From a checkpoint of a small transformer trained on Wikipedia.
Size: 26 layers, width 320, 5 heads of 64 (1 for keys and values), MLP 832 GLU, vocabulary 11067, 57.4M parameters.
Architecture: RMSNorm before each block, no biases in attention or MLP, untied embeddings, shifted keys, LayerScale.
Training: a variant of Adam for these matrices, 735M tokens, 7842 steps.
Each number is 200 + 20 x the weight over the matrix's rms, rounded and kept within 0 to 999. Layers, rows and columns count from 0.

# layer 2 attention query, 320x320, rms 0.0322, rows 34-51,98-115,161-179,225-242,289-306, columns 256-319
210,189,204,202,212,200,198,223,183,210,209,199,189,199,202,182,203,199,205,179,205,233,195,204,194,168,237,169,221,182,215,216,182,178,207,186,196,228,198,172,191,219,193,212,221,201,219,174,173,200,202,201,203,165,212,201,170,206,184,201,216,161,210,189
224,207,229,219,192,214,195,212,212,181,211,205,236,178,194,200,191,198,216,186,212,182,216,191,190,198,236,163,200,188,234,210,194,216,235,171,196,203,193,199,202,180,210,222,210,201,213,233,199,220,218,220,201,170,221,201,187,231,180,198,241,225,163,235
193,195,212,235,175,194,201,219,213,189,185,192,226,203,211,190,218,173,192,186,179,165,168,191,192,194,244,193,222,193,194,224,207,196,199,194,194,222,187,209,187,181,194,173,193,194,182,213,208,185,216,174,211,196,198,194,201,190,209,158,198,188,192,200
223,231,181,189,193,197,195,209,190,232,185,201,186,180,205,208,200,198,201,179,191,188,204,186,183,191,190,216,229,201,191,199,219,180,193,208,198,216,198,223,186,211,215,190,189,206,173,180,204,178,202,163,200,190,207,202,219,212,186,173,218,185,191,206
216,218,200,238,203,208,185,206,232,207,204,206,209,199,210,214,164,217,207,209,179,209,202,210,202,194,219,227,205,180,190,208,197,198,199,212,193,179,212,191,190,211,181,216,205,187,193,195,218,232,193,200,195,175,230,190,195,185,194,196,200,194,197,228
207,206,193,181,218,189,193,193,181,215,193,228,179,197,193,228,192,194,196,217,217,175,228,209,185,188,209,191,229,213,226,197,170,210,216,181,194,190,177,192,205,202,197,167,171,236,206,212,209,192,218,205,219,185,203,222,187,197,206,198,227,210,178,198
168,205,168,195,193,193,210,199,210,187,200,173,187,177,216,210,198,224,214,197,188,214,221,219,174,194,185,205,193,196,155,204,168,199,206,199,190,192,204,211,216,206,183,198,204,192,180,193,209,173,170,210,164,223,227,214,229,208,194,217,196,208,230,169
200,183,205,196,201,198,178,188,208,184,217,198,160,185,197,178,226,206,201,187,173,213,193,223,191,179,207,219,233,201,225,179,188,227,191,166,220,183,185,207,205,186,201,208,197,216,193,180,187,231,212,196,210,190,183,205,190,206,201,199,182,186,164,194
177,171,191,182,218,210,195,218,149,198,202,189,213,174,172,209,241,199,195,178,215,206,204,260,217,180,175,194,185,248,209,235,204,161,219,179,198,207,209,195,208,193,188,224,189,197,182,179,193,199,187,206,208,170,197,203,199,205,207,219,170,174,218,192
201,230,212,184,202,199,207,192,204,175,205,216,201,211,209,224,178,189,189,188,172,224,176,211,186,218,203,203,196,196,230,199,213,193,175,211,199,188,206,190,204,215,197,222,214,202,212,230,219,204,187,189,215,192,215,183,195,203,208,219,201,183,207,185
209,192,215,208,223,191,195,178,211,193,178,186,193,195,231,178,202,204,181,162,179,195,234,165,187,221,180,218,215,198,201,182,219,199,182,195,203,194,204,185,205,183,202,193,243,219,198,190,196,209,201,203,217,227,187,179,192,215,182,200,215,189,191,200
196,177,199,211,193,194,199,183,204,191,171,198,215,208,203,180,185,220,204,225,180,217,198,183,198,173,189,219,197,230,203,213,217,214,195,176,173,206,187,172,197,223,199,193,154,204,197,196,161,215,192,202,182,198,199,191,205,175,163,223,199,232,171,227
201,197,169,201,204,182,212,223,224,200,166,165,220,216,174,199,176,189,196,186,200,177,216,161,221,210,214,208,209,220,202,191,203,210,205,222,200,213,206,203,223,199,208,203,192,200,198,209,205,214,172,207,187,210,199,194,227,206,224,218,210,205,169,205
195,214,191,185,222,193,193,193,203,219,179,198,195,191,199,203,205,142,204,183,235,211,202,169,191,180,185,179,226,196,190,214,196,209,220,183,238,223,232,166,191,169,198,187,172,209,231,177,185,218,198,201,227,228,194,217,168,232,180,209,194,211,194,186
214,202,208,186,215,202,239,203,176,208,195,197,215,208,189,217,192,227,190,221,172,208,179,236,217,214,185,192,186,198,191,187,212,188,202,198,183,206,176,205,197,212,177,186,233,158,214,220,194,195,172,179,202,208,181,230,176,214,180,177,209,238,205,191
228,198,212,241,190,211,167,214,210,191,194,171,189,198,204,163,221,197,187,223,168,202,194,200,201,208,233,179,221,207,196,202,190,180,198,166,190,198,197,203,189,192,224,214,236,226,196,189,213,215,208,204,206,191,239,227,214,181,225,198,211,215,206,165
193,203,207,195,206,218,196,176,209,163,193,192,197,192,193,222,166,214,218,185,226,217,192,181,221,180,210,196,199,188,171,180,232,197,217,208,222,187,187,181,194,206,194,183,175,203,188,205,182,211,226,214,223,182,191,193,187,192,199,170,230,167,220,191
208,173,207,176,203,229,200,201,181,209,230,177,179,199,208,184,210,213,194,218,196,190,194,182,194,202,195,189,195,219,221,196,178,214,206,198,170,184,188,198,209,175,200,200,203,193,190,194,196,209,182,205,197,209,221,212,189,195,211,213,183,199,210,198
188,185,169,179,221,247,233,247,191,209,190,212,176,212,213,155,191,223,237,173,224,229,174,203,184,161,235,165,228,177,238,231,189,183,219,195,207,237,144,162,219,194,195,214,247,214,219,139,200,183,225,224,216,164,220,220,183,222,191,190,197,172,213,195
220,197,267,215,213,179,176,198,226,209,254,217,200,188,193,212,193,209,248,200,215,190,240,185,195,198,233,174,200,189,218,223,191,223,217,177,180,170,185,223,208,202,266,236,216,179,191,276,201,204,223,194,197,169,238,161,180,193,148,190,251,195,173,197
200,178,233,262,192,186,201,228,211,186,151,193,209,162,204,184,196,127,216,173,166,166,194,197,217,238,233,210,219,177,186,237,192,150,200,200,219,211,174,210,179,192,159,201,209,172,192,251,232,164,246,163,210,196,193,170,224,200,228,176,199,188,197,177
248,237,193,155,211,195,245,223,187,231,139,192,178,190,187,227,234,211,250,180,205,215,184,201,212,171,215,247,241,198,194,189,195,189,201,233,173,222,214,194,163,192,232,159,196,216,159,126,156,149,174,161,204,206,204,182,180,178,211,144,208,171,184,213
199,227,214,202,204,216,162,222,253,194,214,219,194,248,205,227,125,220,171,202,212,202,194,245,172,196,232,219,198,211,164,210,226,213,246,237,237,218,236,174,206,205,204,255,229,179,163,228,246,260,197,185,231,171,247,189,214,204,162,174,180,207,208,230
213,220,180,184,222,188,217,213,153,213,170,194,173,193,169,229,190,188,180,253,200,183,233,194,212,207,160,179,199,179,230,206,144,209,212,189,202,196,207,196,171,221,158,180,181,219,204,187,229,188,205,243,223,185,181,253,198,202,215,213,220,245,169,169
173,215,150,179,174,202,185,197,234,194,196,195,229,187,268,182,183,235,180,171,214,217,209,225,160,221,189,190,176,178,153,213,193,161,207,175,195,210,189,215,218,185,154,191,210,196,214,196,217,160,206,215,179,175,205,223,235,219,197,200,203,191,267,179
189,160,249,212,206,241,205,176,207,208,225,231,158,205,185,194,219,201,193,188,145,190,195,224,203,171,200,216,221,206,223,185,179,251,166,158,262,192,189,218,190,178,236,213,177,183,224,168,194,245,160,219,217,229,156,196,211,209,177,215,180,202,176,197
179,168,200,216,200,223,197,217,159,171,213,222,184,138,169,218,263,227,193,206,197,175,210,235,182,190,160,194,166,206,212,222,233,140,217,175,164,197,218,175,213,198,180,243,174,160,159,185,196,210,212,172,191,170,198,190,224,207,193,209,155,174,196,199
195,236,239,181,218,199,203,201,201,211,225,238,239,258,223,184,181,194,222,195,177,208,178,202,205,193,218,193,171,201,230,205,199,184,203,177,200,194,211,212,211,183,232,225,202,168,237,232,226,211,219,168,200,165,190,196,204,171,250,232,176,196,228,186
196,200,193,217,245,181,201,188,226,178,160,178,235,226,239,200,187,212,152,113,141,179,266,145,150,218,135,276,229,209,196,161,230,204,211,175,189,184,198,198,205,204,211,195,247,226,185,174,212,195,185,196,212,189,216,180,222,247,146,187,201,178,177,251
194,184,203,180,166,199,189,196,205,174,139,220,210,232,190,169,197,247,247,233,211,231,189,197,209,176,199,214,222,196,187,229,237,242,177,154,172,193,193,161,206,194,163,187,163,210,219,143,131,198,191,209,132,190,191,175,212,168,145,231,176,219,182,245
173,193,186,184,208,167,248,251,252,221,146,157,193,191,160,204,154,203,164,192,217,190,230,193,199,224,209,231,214,187,171,186,217,220,229,206,162,212,199,218,225,208,233,191,207,212,205,230,197,223,200,152,181,214,203,182,176,179,244,198,205,201,194,192
164,230,205,174,190,181,212,181,204,194,181,165,191,199,176,158,195,160,208,184,231,213,201,187,210,173,187,176,229,220,202,199,166,226,204,204,215,236,245,174,210,160,193,209,210,210,225,156,181,259,170,173,194,195,216,233,166,227,145,204,211,261,196,153
217,179,215,191,220,220,246,196,199,224,153,212,207,189,154,208,186,199,195,233,187,221,171,269,169,229,147,191,164,189,184,184,206,176,191,191,208,203,158,216,179,207,187,174,194,155,187,223,202,179,180,201,218,183,160,244,172,195,176,177,173,232,188,196
264,190,212,235,230,232,178,209,211,213,189,149,196,171,220,170,232,195,183,221,166,196,230,222,234,216,239,180,225,200,196,230,176,150,181,136,204,200,200,200,173,208,234,208,238,199,184,218,169,219,180,201,220,222,227,239,215,186,185,217,195,228,151,163
210,202,191,218,189,201,188,197,216,157,193,186,178,186,197,240,158,224,228,209,228,233,212,177,207,206,220,192,222,168,183,145,234,212,184,222,208,211,195,197,206,210,167,185,201,214,201,208,157,173,217,200,219,183,192,197,197,192,236,167,233,193,236,182
213,168,195,149,198,204,214,196,207,234,237,198,173,231,195,151,228,170,195,237,201,178,189,157,204,196,209,184,232,219,215,194,191,209,236,179,180,161,179,202,208,178,202,208,199,242,219,233,202,200,157,187,188,233,266,220,167,176,236,197,216,189,220,163
212,208,175,218,194,212,219,161,192,219,200,211,189,169,246,193,151,190,224,204,206,172,204,208,197,213,182,199,181,202,164,249,192,189,195,190,226,166,141,200,218,173,173,167,208,254,193,234,192,177,177,221,203,209,164,158,159,174,212,224,200,178,229,189
211,183,177,184,237,237,224,242,197,218,186,214,182,211,212,163,185,211,229,178,217,219,187,180,198,161,234,199,236,184,224,224,206,185,241,173,199,246,173,172,213,205,200,217,228,197,210,131,188,194,204,207,208,186,224,208,159,225,200,194,220,190,219,206
221,199,241,213,207,189,157,199,236,173,261,209,185,170,197,181,201,212,236,201,230,180,238,184,203,197,219,210,197,188,228,201,191,223,204,184,170,157,180,225,217,203,250,229,189,181,173,283,197,214,205,186,180,172,206,163,179,189,156,184,257,192,152,206
192,167,244,253,190,191,221,223,205,190,149,184,207,196,200,190,199,140,209,188,179,139,192,181,255,242,207,216,236,187,190,228,202,163,221,193,202,240,196,219,187,219,170,206,175,175,195,226,227,186,226,171,216,185,180,187,227,214,239,182,197,210,191,197
245,227,191,166,207,191,239,208,156,251,158,185,195,189,195,222,226,213,234,172,194,226,198,202,187,176,226,218,251,200,212,194,221,179,204,222,188,215,214,205,156,186,245,159,175,212,177,133,182,174,181,175,215,179,216,197,203,177,215,152,204,185,203,218
210,205,199,224,209,236,142,241,243,219,212,217,203,217,220,207,140,208,172,215,205,212,189,238,184,183,243,221,199,191,181,199,197,215,259,234,195,205,225,176,208,218,187,251,214,203,157,219,234,255,190,167,240,164,247,188,228,205,175,207,158,189,191,242
209,216,196,189,240,186,199,214,163,194,180,191,196,201,172,259,209,159,188,243,191,179,239,179,236,187,198,186,203,190,221,222,173,203,225,177,194,196,211,187,181,210,164,177,165,240,190,165,216,184,181,209,246,194,203,239,188,228,215,195,234,216,161,176
168,194,165,181,184,210,200,204,242,195,190,202,209,188,247,197,190,217,198,166,216,218,191,239,173,217,197,196,186,196,165,195,183,182,225,169,190,213,192,213,220,203,149,190,205,184,170,182,203,184,176,188,195,184,223,210,233,232,194,197,218,189,215,179
199,157,247,216,193,223,199,173,214,202,211,238,155,196,190,182,221,206,203,208,163,190,173,246,223,185,207,209,202,203,215,186,182,247,158,155,231,217,198,226,177,193,218,216,172,190,178,175,184,223,190,218,225,197,182,193,208,205,177,228,177,175,173,201
191,171,200,196,209,220,191,218,150,188,217,221,184,158,161,231,255,218,174,194,208,181,204,248,215,180,163,181,172,219,223,214,226,160,211,176,183,217,213,203,199,222,197,235,170,174,154,169,209,185,203,168,176,174,214,197,232,179,201,211,181,184,201,197
199,233,252,185,209,192,214,204,197,198,209,249,241,256,225,198,190,165,224,196,196,221,178,198,184,194,195,189,174,212,230,194,206,188,204,183,204,190,214,199,204,197,222,231,194,180,234,213,230,208,207,196,210,177,191,208,208,201,244,234,174,199,225,189
196,199,182,218,238,166,214,179,212,169,173,192,233,204,226,167,200,196,176,126,136,171,272,150,191,227,144,267,218,204,202,160,218,202,204,178,207,199,194,196,196,208,212,193,248,235,154,183,205,208,193,218,218,212,207,184,202,239,147,212,218,182,173,247
191,190,199,171,195,196,199,186,208,203,158,223,202,242,189,158,175,234,234,221,202,215,181,183,246,190,193,220,200,213,183,230,238,240,199,188,181,184,200,172,204,238,176,173,166,178,231,157,138,200,164,195,172,205,217,178,209,177,149,221,179,218,186,225
171,215,206,167,215,180,239,255,238,212,145,171,201,208,170,201,181,189,177,184,226,195,223,183,178,208,223,209,222,205,173,184,206,201,235,199,178,197,178,195,223,211,215,211,196,203,222,228,208,213,214,184,174,217,181,175,174,183,251,191,208,197,185,213
186,222,199,171,209,203,204,190,191,216,165,172,192,192,199,184,188,157,200,184,228,204,191,195,211,190,177,180,212,194,183,202,199,226,215,221,207,228,225,183,206,166,202,221,198,209,220,155,173,254,190,186,207,180,233,232,180,225,162,190,204,250,193,181
219,169,199,195,213,222,244,183,194,240,169,214,178,190,173,206,195,214,170,221,189,214,178,241,173,216,152,194,172,185,194,181,207,176,185,197,220,188,159,234,179,222,181,169,208,153,220,226,203,168,188,192,201,197,168,238,188,187,180,178,170,221,188,169
242,192,208,256,217,223,174,221,223,191,192,136,195,161,219,168,211,183,187,212,178,176,218,204,235,216,245,191,208,184,205,202,167,154,153,140,195,205,208,210,176,188,228,231,233,194,170,214,173,214,184,208,215,226,238,226,207,188,187,212,212,237,178,163
207,207,207,233,189,179,188,204,209,167,190,182,177,185,186,247,140,180,208,198,201,221,215,160,215,195,215,193,220,159,176,156,243,220,215,223,205,228,176,214,203,232,190,166,199,203,206,195,163,185,220,181,217,207,222,185,181,192,227,169,238,173,235,194
219,162,200,162,183,202,224,178,198,212,236,183,169,215,197,153,234,171,200,225,190,187,206,169,207,221,203,185,215,196,234,198,177,194,231,172,168,160,156,206,196,189,186,198,176,223,189,230,211,190,150,192,200,224,242,216,156,194,239,202,226,182,204,156
212,208,185,198,200,223,201,166,199,202,202,220,179,178,234,188,167,169,209,189,204,176,190,219,183,201,170,206,186,199,173,249,188,197,209,169,221,177,171,204,221,186,185,178,205,202,220,222,187,200,198,216,192,200,184,168,179,181,222,228,199,195,225,192
196,187,162,193,225,216,218,225,198,220,200,203,167,217,209,160,201,207,216,181,223,231,194,191,184,184,230,175,216,179,230,228,187,178,223,169,200,227,158,172,207,192,209,204,216,211,185,153,199,185,185,187,200,190,217,204,172,208,179,186,204,169,204,206
222,193,217,204,195,197,183,196,210,196,224,203,218,177,193,197,189,195,220,191,216,193,207,209,206,195,227,179,198,178,213,214,213,212,220,180,192,185,189,224,192,191,230,226,223,199,193,252,199,185,227,192,192,171,213,180,195,214,162,208,212,191,165,214
208,201,228,232,190,178,195,213,218,198,162,179,192,185,211,203,197,155,213,188,170,164,178,216,223,228,238,198,230,169,179,221,212,181,225,180,200,226,191,199,195,203,176,185,187,188,207,232,235,175,216,149,195,200,193,179,203,203,226,177,210,175,208,192
240,232,181,178,203,206,210,217,187,233,166,190,222,192,195,216,221,211,239,170,218,204,193,204,196,181,215,214,231,199,191,198,203,189,192,210,184,232,222,202,174,189,212,173,198,206,165,186,166,172,203,177,209,183,198,194,191,187,218,156,204,178,202,234
208,224,183,222,200,217,161,231,240,205,213,214,176,217,208,209,150,193,188,201,216,209,200,235,185,184,228,216,203,202,195,198,206,204,225,232,206,211,217,182,214,201,193,232,214,192,179,220,227,238,196,188,222,178,233,196,209,211,180,179,180,204,205,230
199,217,182,185,223,198,192,213,158,198,172,185,185,186,167,238,195,181,204,245,200,192,249,174,213,196,174,182,211,199,229,193,160,202,210,196,189,186,210,191,190,189,186,177,175,229,202,173,225,205,187,218,226,186,194,242,185,200,208,201,225,241,181,189
172,215,165,182,177,219,193,207,233,190,204,177,196,181,254,186,189,227,192,175,206,219,212,196,159,200,193,184,197,192,161,191,189,181,198,191,193,204,198,192,216,200,172,183,205,197,193,185,203,163,183,219,172,183,200,213,231,229,204,193,191,191,219,191
201,174,206,210,210,216,180,185,211,212,224,198,160,171,193,162,195,217,210,194,160,193,201,236,208,167,210,199,213,182,231,181,191,241,189,180,237,205,201,214,194,175,214,228,167,214,231,179,191,230,194,209,220,195,183,205,200,202,207,219,198,211,195,170
185,175,189,209,208,216,195,214,175,196,215,208,212,168,170,237,240,215,200,194,187,189,213,220,187,220,181,205,180,216,217,234,216,158,207,173,187,221,218,190,206,191,188,233,175,180,195,196,205,205,197,194,201,179,204,206,205,189,197,230,183,195,198,208
192,227,235,206,225,201,190,202,210,195,218,225,217,231,208,196,184,198,205,193,184,211,180,216,169,196,212,202,184,215,240,203,213,191,197,205,194,181,210,197,213,214,212,227,191,176,226,216,215,221,217,182,210,176,205,202,206,190,231,232,209,201,210,179
201,198,215,205,216,195,196,205,217,190,180,193,219,224,241,188,189,191,183,149,167,165,243,170,182,216,161,247,217,215,208,189,218,211,187,183,194,202,210,195,225,209,204,208,230,230,191,181,208,195,194,213,200,207,200,196,187,215,176,189,203,190,185,230
202,195,203,181,178,185,202,189,201,176,158,214,217,231,200,170,190,235,223,217,195,235,198,170,204,194,187,206,221,229,164,221,218,225,200,174,188,181,175,163,215,187,198,198,169,224,213,167,157,207,179,206,156,203,191,177,209,191,167,199,176,227,176,235
185,188,173,206,196,181,206,238,217,216,163,194,222,196,183,197,177,200,173,182,206,200,224,185,198,203,220,232,223,180,188,181,220,212,193,217,181,195,195,222,211,202,203,207,205,201,214,208,208,220,205,193,185,207,199,194,182,182,227,213,201,202,182,200
183,219,214,196,203,205,210,194,199,179,182,186,207,191,198,181,195,153,203,193,241,191,214,182,191,192,175,179,235,184,183,207,179,218,203,192,211,222,219,189,205,176,215,202,188,213,200,189,183,211,189,194,196,213,194,225,189,237,159,204,210,238,205,177
203,195,218,182,201,217,234,190,192,242,176,220,199,208,188,225,185,212,184,218,181,202,179,228,163,222,168,205,186,194,172,195,224,168,196,196,203,183,166,192,184,202,175,171,222,163,219,220,199,196,184,194,202,193,174,233,182,199,176,192,182,227,172,187
244,186,203,240,200,211,181,214,206,211,186,153,202,190,213,177,217,196,181,216,185,207,203,232,225,210,240,185,213,193,195,218,201,160,169,153,198,200,201,212,186,206,215,215,231,220,196,205,187,211,195,189,224,208,257,229,201,164,214,221,217,217,181,155
202,217,188,203,183,206,181,202,219,176,200,187,189,193,203,237,165,223,210,198,243,220,199,191,199,182,219,193,208,166,186,158,217,213,208,215,197,208,187,199,204,212,187,185,190,201,217,204,179,180,222,200,211,188,190,200,206,200,234,176,211,175,228,206
222,218,181,195,202,211,213,153,201,188,193,215,197,155,260,207,133,164,190,205,182,139,198,220,194,204,161,195,163,212,158,275,190,202,198,155,256,149,118,177,204,157,164,156,214,247,202,257,192,169,182,216,184,214,158,134,161,186,215,220,199,198,230,200
194,170,171,183,237,253,229,244,190,223,182,211,174,211,211,149,193,232,222,160,235,226,173,209,174,155,253,158,225,162,248,233,175,165,212,166,208,258,145,161,222,174,203,220,241,186,215,136,190,153,197,214,219,184,239,214,166,231,177,192,195,143,209,192
218,193,268,220,209,205,170,206,230,196,255,223,194,182,194,180,184,210,245,189,217,181,247,179,198,201,237,167,207,183,233,237,207,226,212,173,178,169,186,226,191,198,273,237,213,173,202,280,205,205,228,205,194,163,237,162,176,212,147,190,252,211,146,212
200,176,253,280,180,189,208,215,195,210,144,193,222,180,221,178,197,135,230,179,188,151,170,220,221,234,250,207,235,183,193,252,201,151,212,178,203,236,190,208,176,206,166,181,200,193,173,233,235,172,229,160,219,185,189,158,220,197,264,155,206,188,197,186
245,238,185,177,216,179,228,218,181,250,146,192,184,181,207,223,240,212,238,174,197,200,197,190,187,164,219,225,261,207,190,199,223,181,206,242,185,234,221,224,163,203,223,164,193,214,171,153,157,142,198,171,212,207,218,198,197,178,214,155,224,173,187,219
200,229,190,239,191,222,162,217,264,203,211,210,179,253,211,223,117,217,181,196,193,202,199,262,166,205,229,205,199,209,181,202,219,212,222,234,210,211,232,163,212,189,198,246,233,162,167,212,247,244,185,192,233,159,240,183,234,206,165,175,164,205,207,238
182,212,209,188,230,199,216,191,134,217,165,209,192,204,160,272,188,173,181,272,191,177,249,193,192,190,178,164,219,181,229,196,141,205,237,199,203,200,208,177,183,211,184,137,165,248,196,183,218,205,218,222,259,178,205,263,186,199,221,203,243,229,190,173
166,201,139,174,149,204,192,198,250,189,195,177,209,173,271,193,177,245,187,172,210,240,223,227,143,230,176,200,180,171,137,193,192,164,189,174,167,202,170,197,231,173,155,177,196,185,186,189,215,152,179,213,167,192,213,223,233,231,195,196,210,200,254,185
192,146,238,206,192,226,204,159,201,209,235,237,151,216,186,162,215,197,201,185,156,197,192,232,230,166,198,198,228,216,250,181,179,260,163,160,263,183,196,213,182,195,216,220,176,183,215,159,179,245,174,206,240,221,145,192,221,225,169,225,191,182,178,173
171,155,195,188,193,220,206,228,148,172,226,213,197,159,159,254,278,206,206,201,200,163,214,221,205,190,166,187,164,251,203,239,244,142,226,168,175,213,232,195,215,192,181,248,160,163,168,175,210,186,197,181,199,156,209,187,214,191,210,221,169,165,204,189
205,240,251,183,222,207,201,196,189,190,219,242,212,262,227,204,186,166,220,193,183,226,170,196,182,197,210,187,159,243,256,201,206,180,210,179,195,183,230,195,218,207,224,244,185,183,239,230,228,211,217,165,201,171,190,197,212,200,247,226,189,209,228,190
204,208,207,208,249,182,197,194,225,184,155,186,248,204,244,199,179,217,172,117,138,165,270,167,167,245,143,278,222,208,198,175,205,209,194,175,200,197,208,187,206,211,198,197,247,252,185,181,208,199,195,194,207,235,209,181,206,250,136,180,212,178,197,252
195,198,206,170,167,198,202,190,215,193,130,226,207,238,195,174,183,254,243,232,212,233,189,183,200,184,207,210,217,212,190,242,223,245,210,160,183,200,189,147,214,187,169,193,142,222,219,161,133,206,189,220,128,197,188,171,191,179,153,234,167,231,164,247
180,192,162,182,200,188,244,254,259,232,141,149,174,201,141,196,163,192,154,192,220,179,230,170,194,216,228,192,243,184,172,190,212,216,207,221,160,225,199,229,226,225,224,194,174,224,194,224,199,216,189,167,185,201,184,186,178,192,253,209,203,186,180,214
179,239,220,188,220,191,216,190,209,171,176,180,199,195,182,181,186,124,204,184,239,217,217,177,200,188,181,178,233,196,201,217,188,233,206,207,209,260,232,152,222,178,200,205,201,210,225,148,171,250,177,195,212,186,214,248,159,237,149,205,202,259,210,156
210,196,207,168,222,203,251,206,195,225,156,208,180,184,163,235,189,232,176,245,187,220,161,264,171,228,154,202,186,201,176,179,220,168,177,198,203,188,167,215,189,209,165,169,220,122,204,229,206,181,174,196,228,203,154,250,171,212,175,174,180,239,192,188
257,176,217,261,209,217,165,227,215,215,188,134,225,169,213,170,227,186,174,222,170,198,239,206,229,209,256,179,224,182,209,225,171,135,155,123,193,217,187,201,175,216,240,213,257,215,182,215,174,214,190,208,225,214,250,245,202,193,206,210,200,234,162,146
197,223,190,218,184,212,186,190,228,150,192,198,190,182,192,252,136,216,229,178,239,222,209,173,205,202,223,195,224,148,169,150,231,222,216,215,218,236,181,194,209,210,187,163,196,232,208,213,168,189,235,227,230,199,179,198,189,193,230,168,226,173,234,195
# layer 2 attention key, 64x320, rms 0.032, rows 33-50, columns 256-319
214,225,193,210,203,219,220,166,191,201,191,211,179,172,254,201,148,162,209,207,209,153,208,208,189,207,178,208,174,206,158,267,188,191,190,163,241,150,139,191,207,182,172,167,206,229,205,245,189,182,183,222,189,209,168,145,163,189,215,220,208,201,221,175
236,175,184,192,247,214,245,222,186,216,197,195,153,199,207,161,196,211,213,183,215,208,196,186,210,170,258,179,243,177,240,235,167,181,214,170,201,236,155,173,172,207,220,224,236,197,214,139,187,176,220,202,221,191,239,208,150,201,181,188,234,181,184,189
215,197,246,200,193,203,164,211,221,191,247,221,230,181,205,192,193,221,254,180,220,205,231,204,195,195,230,163,197,176,217,228,205,225,221,165,182,185,177,216,212,175,238,225,220,189,217,262,204,205,217,191,190,151,217,169,195,225,158,203,243,190,165,223
206,172,249,263,178,181,221,224,208,200,159,184,194,180,211,186,197,140,208,183,168,144,184,209,229,230,243,215,232,182,183,238,207,166,205,181,195,224,183,219,170,216,173,184,196,189,190,247,237,173,228,159,211,197,193,175,217,199,237,158,210,193,193,186
236,242,181,164,196,193,223,226,184,243,145,195,195,189,198,212,232,219,241,164,215,213,183,203,180,172,225,236,246,194,196,192,211,189,189,239,184,220,216,214,189,192,221,167,191,219,156,152,169,145,169,172,214,201,203,190,196,167,210,155,209,172,190,219
228,212,211,242,213,217,168,208,254,210,214,214,179,236,206,225,127,195,171,216,194,182,213,234,181,206,236,214,206,201,188,201,205,216,225,222,221,202,222,185,153,222,211,248,222,178,169,219,233,226,207,173,230,182,246,185,214,189,168,173,193,220,191,227
192,215,207,202,227,190,213,197,150,221,169,211,189,182,169,272,193,177,180,268,201,175,252,195,197,188,178,167,208,198,226,196,143,206,216,189,191,189,202,190,166,217,166,162,161,241,202,182,231,195,198,228,235,178,200,254,192,200,215,192,247,239,171,172
186,206,177,197,180,191,213,172,250,192,198,161,193,180,255,201,177,208,176,196,191,210,238,208,170,216,187,204,189,183,155,199,184,179,201,168,178,194,196,208,168,218,181,204,201,197,186,187,207,163,202,198,173,209,228,213,215,206,191,189,220,211,220,167
183,158,242,211,202,218,196,186,207,216,227,232,152,198,189,171,218,218,209,194,163,198,186,237,225,175,199,207,218,206,233,184,171,254,167,156,259,178,188,223,201,185,215,226,188,192,202,173,190,240,176,221,227,224,158,200,216,218,184,211,195,177,171,185
188,163,207,226,217,231,196,221,153,196,222,218,212,154,155,241,261,211,188,199,207,177,215,227,202,196,173,193,166,224,208,236,229,142,229,170,180,211,219,181,209,216,185,235,175,179,154,182,183,189,221,180,199,164,210,196,209,182,198,219,165,186,196,185
212,232,254,185,223,198,217,187,200,199,224,239,209,244,216,202,179,170,212,198,179,214,175,195,194,195,214,199,175,228,239,209,202,186,196,185,190,183,225,194,203,225,232,230,188,185,229,224,229,214,216,169,211,186,200,196,212,181,241,225,181,210,206,177
196,202,197,205,238,185,194,182,226,190,167,174,234,219,238,196,194,210,174,123,143,167,267,157,160,242,150,263,222,210,199,168,201,204,200,173,191,200,200,188,216,222,198,191,251,241,175,180,209,190,188,199,207,225,205,181,212,241,148,186,212,179,196,252
223,188,217,195,191,185,214,171,205,189,148,211,195,232,189,177,184,232,223,258,194,213,204,160,241,190,194,234,222,216,184,234,220,252,196,157,173,181,203,160,160,208,190,196,149,212,207,167,113,190,201,197,142,219,212,173,189,156,147,218,196,250,148,232
162,194,181,195,207,199,229,259,250,217,138,178,199,204,158,202,163,192,177,188,243,192,233,171,194,212,223,200,228,191,173,183,215,216,234,214,180,220,187,219,244,208,216,196,181,212,195,211,209,214,191,172,184,202,187,180,185,202,246,211,190,195,180,207
177,231,211,178,216,199,195,186,206,188,177,184,181,194,192,193,195,133,204,188,234,204,217,179,192,190,181,173,232,206,176,210,181,224,204,204,212,247,225,170,214,172,194,203,210,226,231,146,177,236,189,174,203,206,210,239,162,237,161,198,204,255,199,161
228,198,205,186,222,204,248,187,191,233,161,213,186,187,162,221,192,212,180,238,182,225,163,270,171,249,160,215,175,178,166,188,213,173,168,187,203,178,174,216,188,205,176,173,227,125,207,233,197,185,162,192,217,195,149,248,168,193,178,180,191,237,170,182
233,185,204,238,200,226,162,230,212,217,186,152,210,182,216,164,229,206,192,209,187,205,211,215,210,201,245,172,215,187,189,213,182,143,173,127,200,216,199,200,186,189,222,208,242,227,193,208,183,216,180,215,219,207,243,243,224,198,208,220,184,211,165,166
221,218,195,215,180,193,189,180,220,152,196,167,148,170,189,256,149,212,225,206,225,211,213,165,222,212,220,201,215,154,181,144,234,220,193,214,209,202,195,196,192,220,195,186,192,228,190,216,157,183,223,215,225,210,201,189,190,170,230,158,253,184,236,184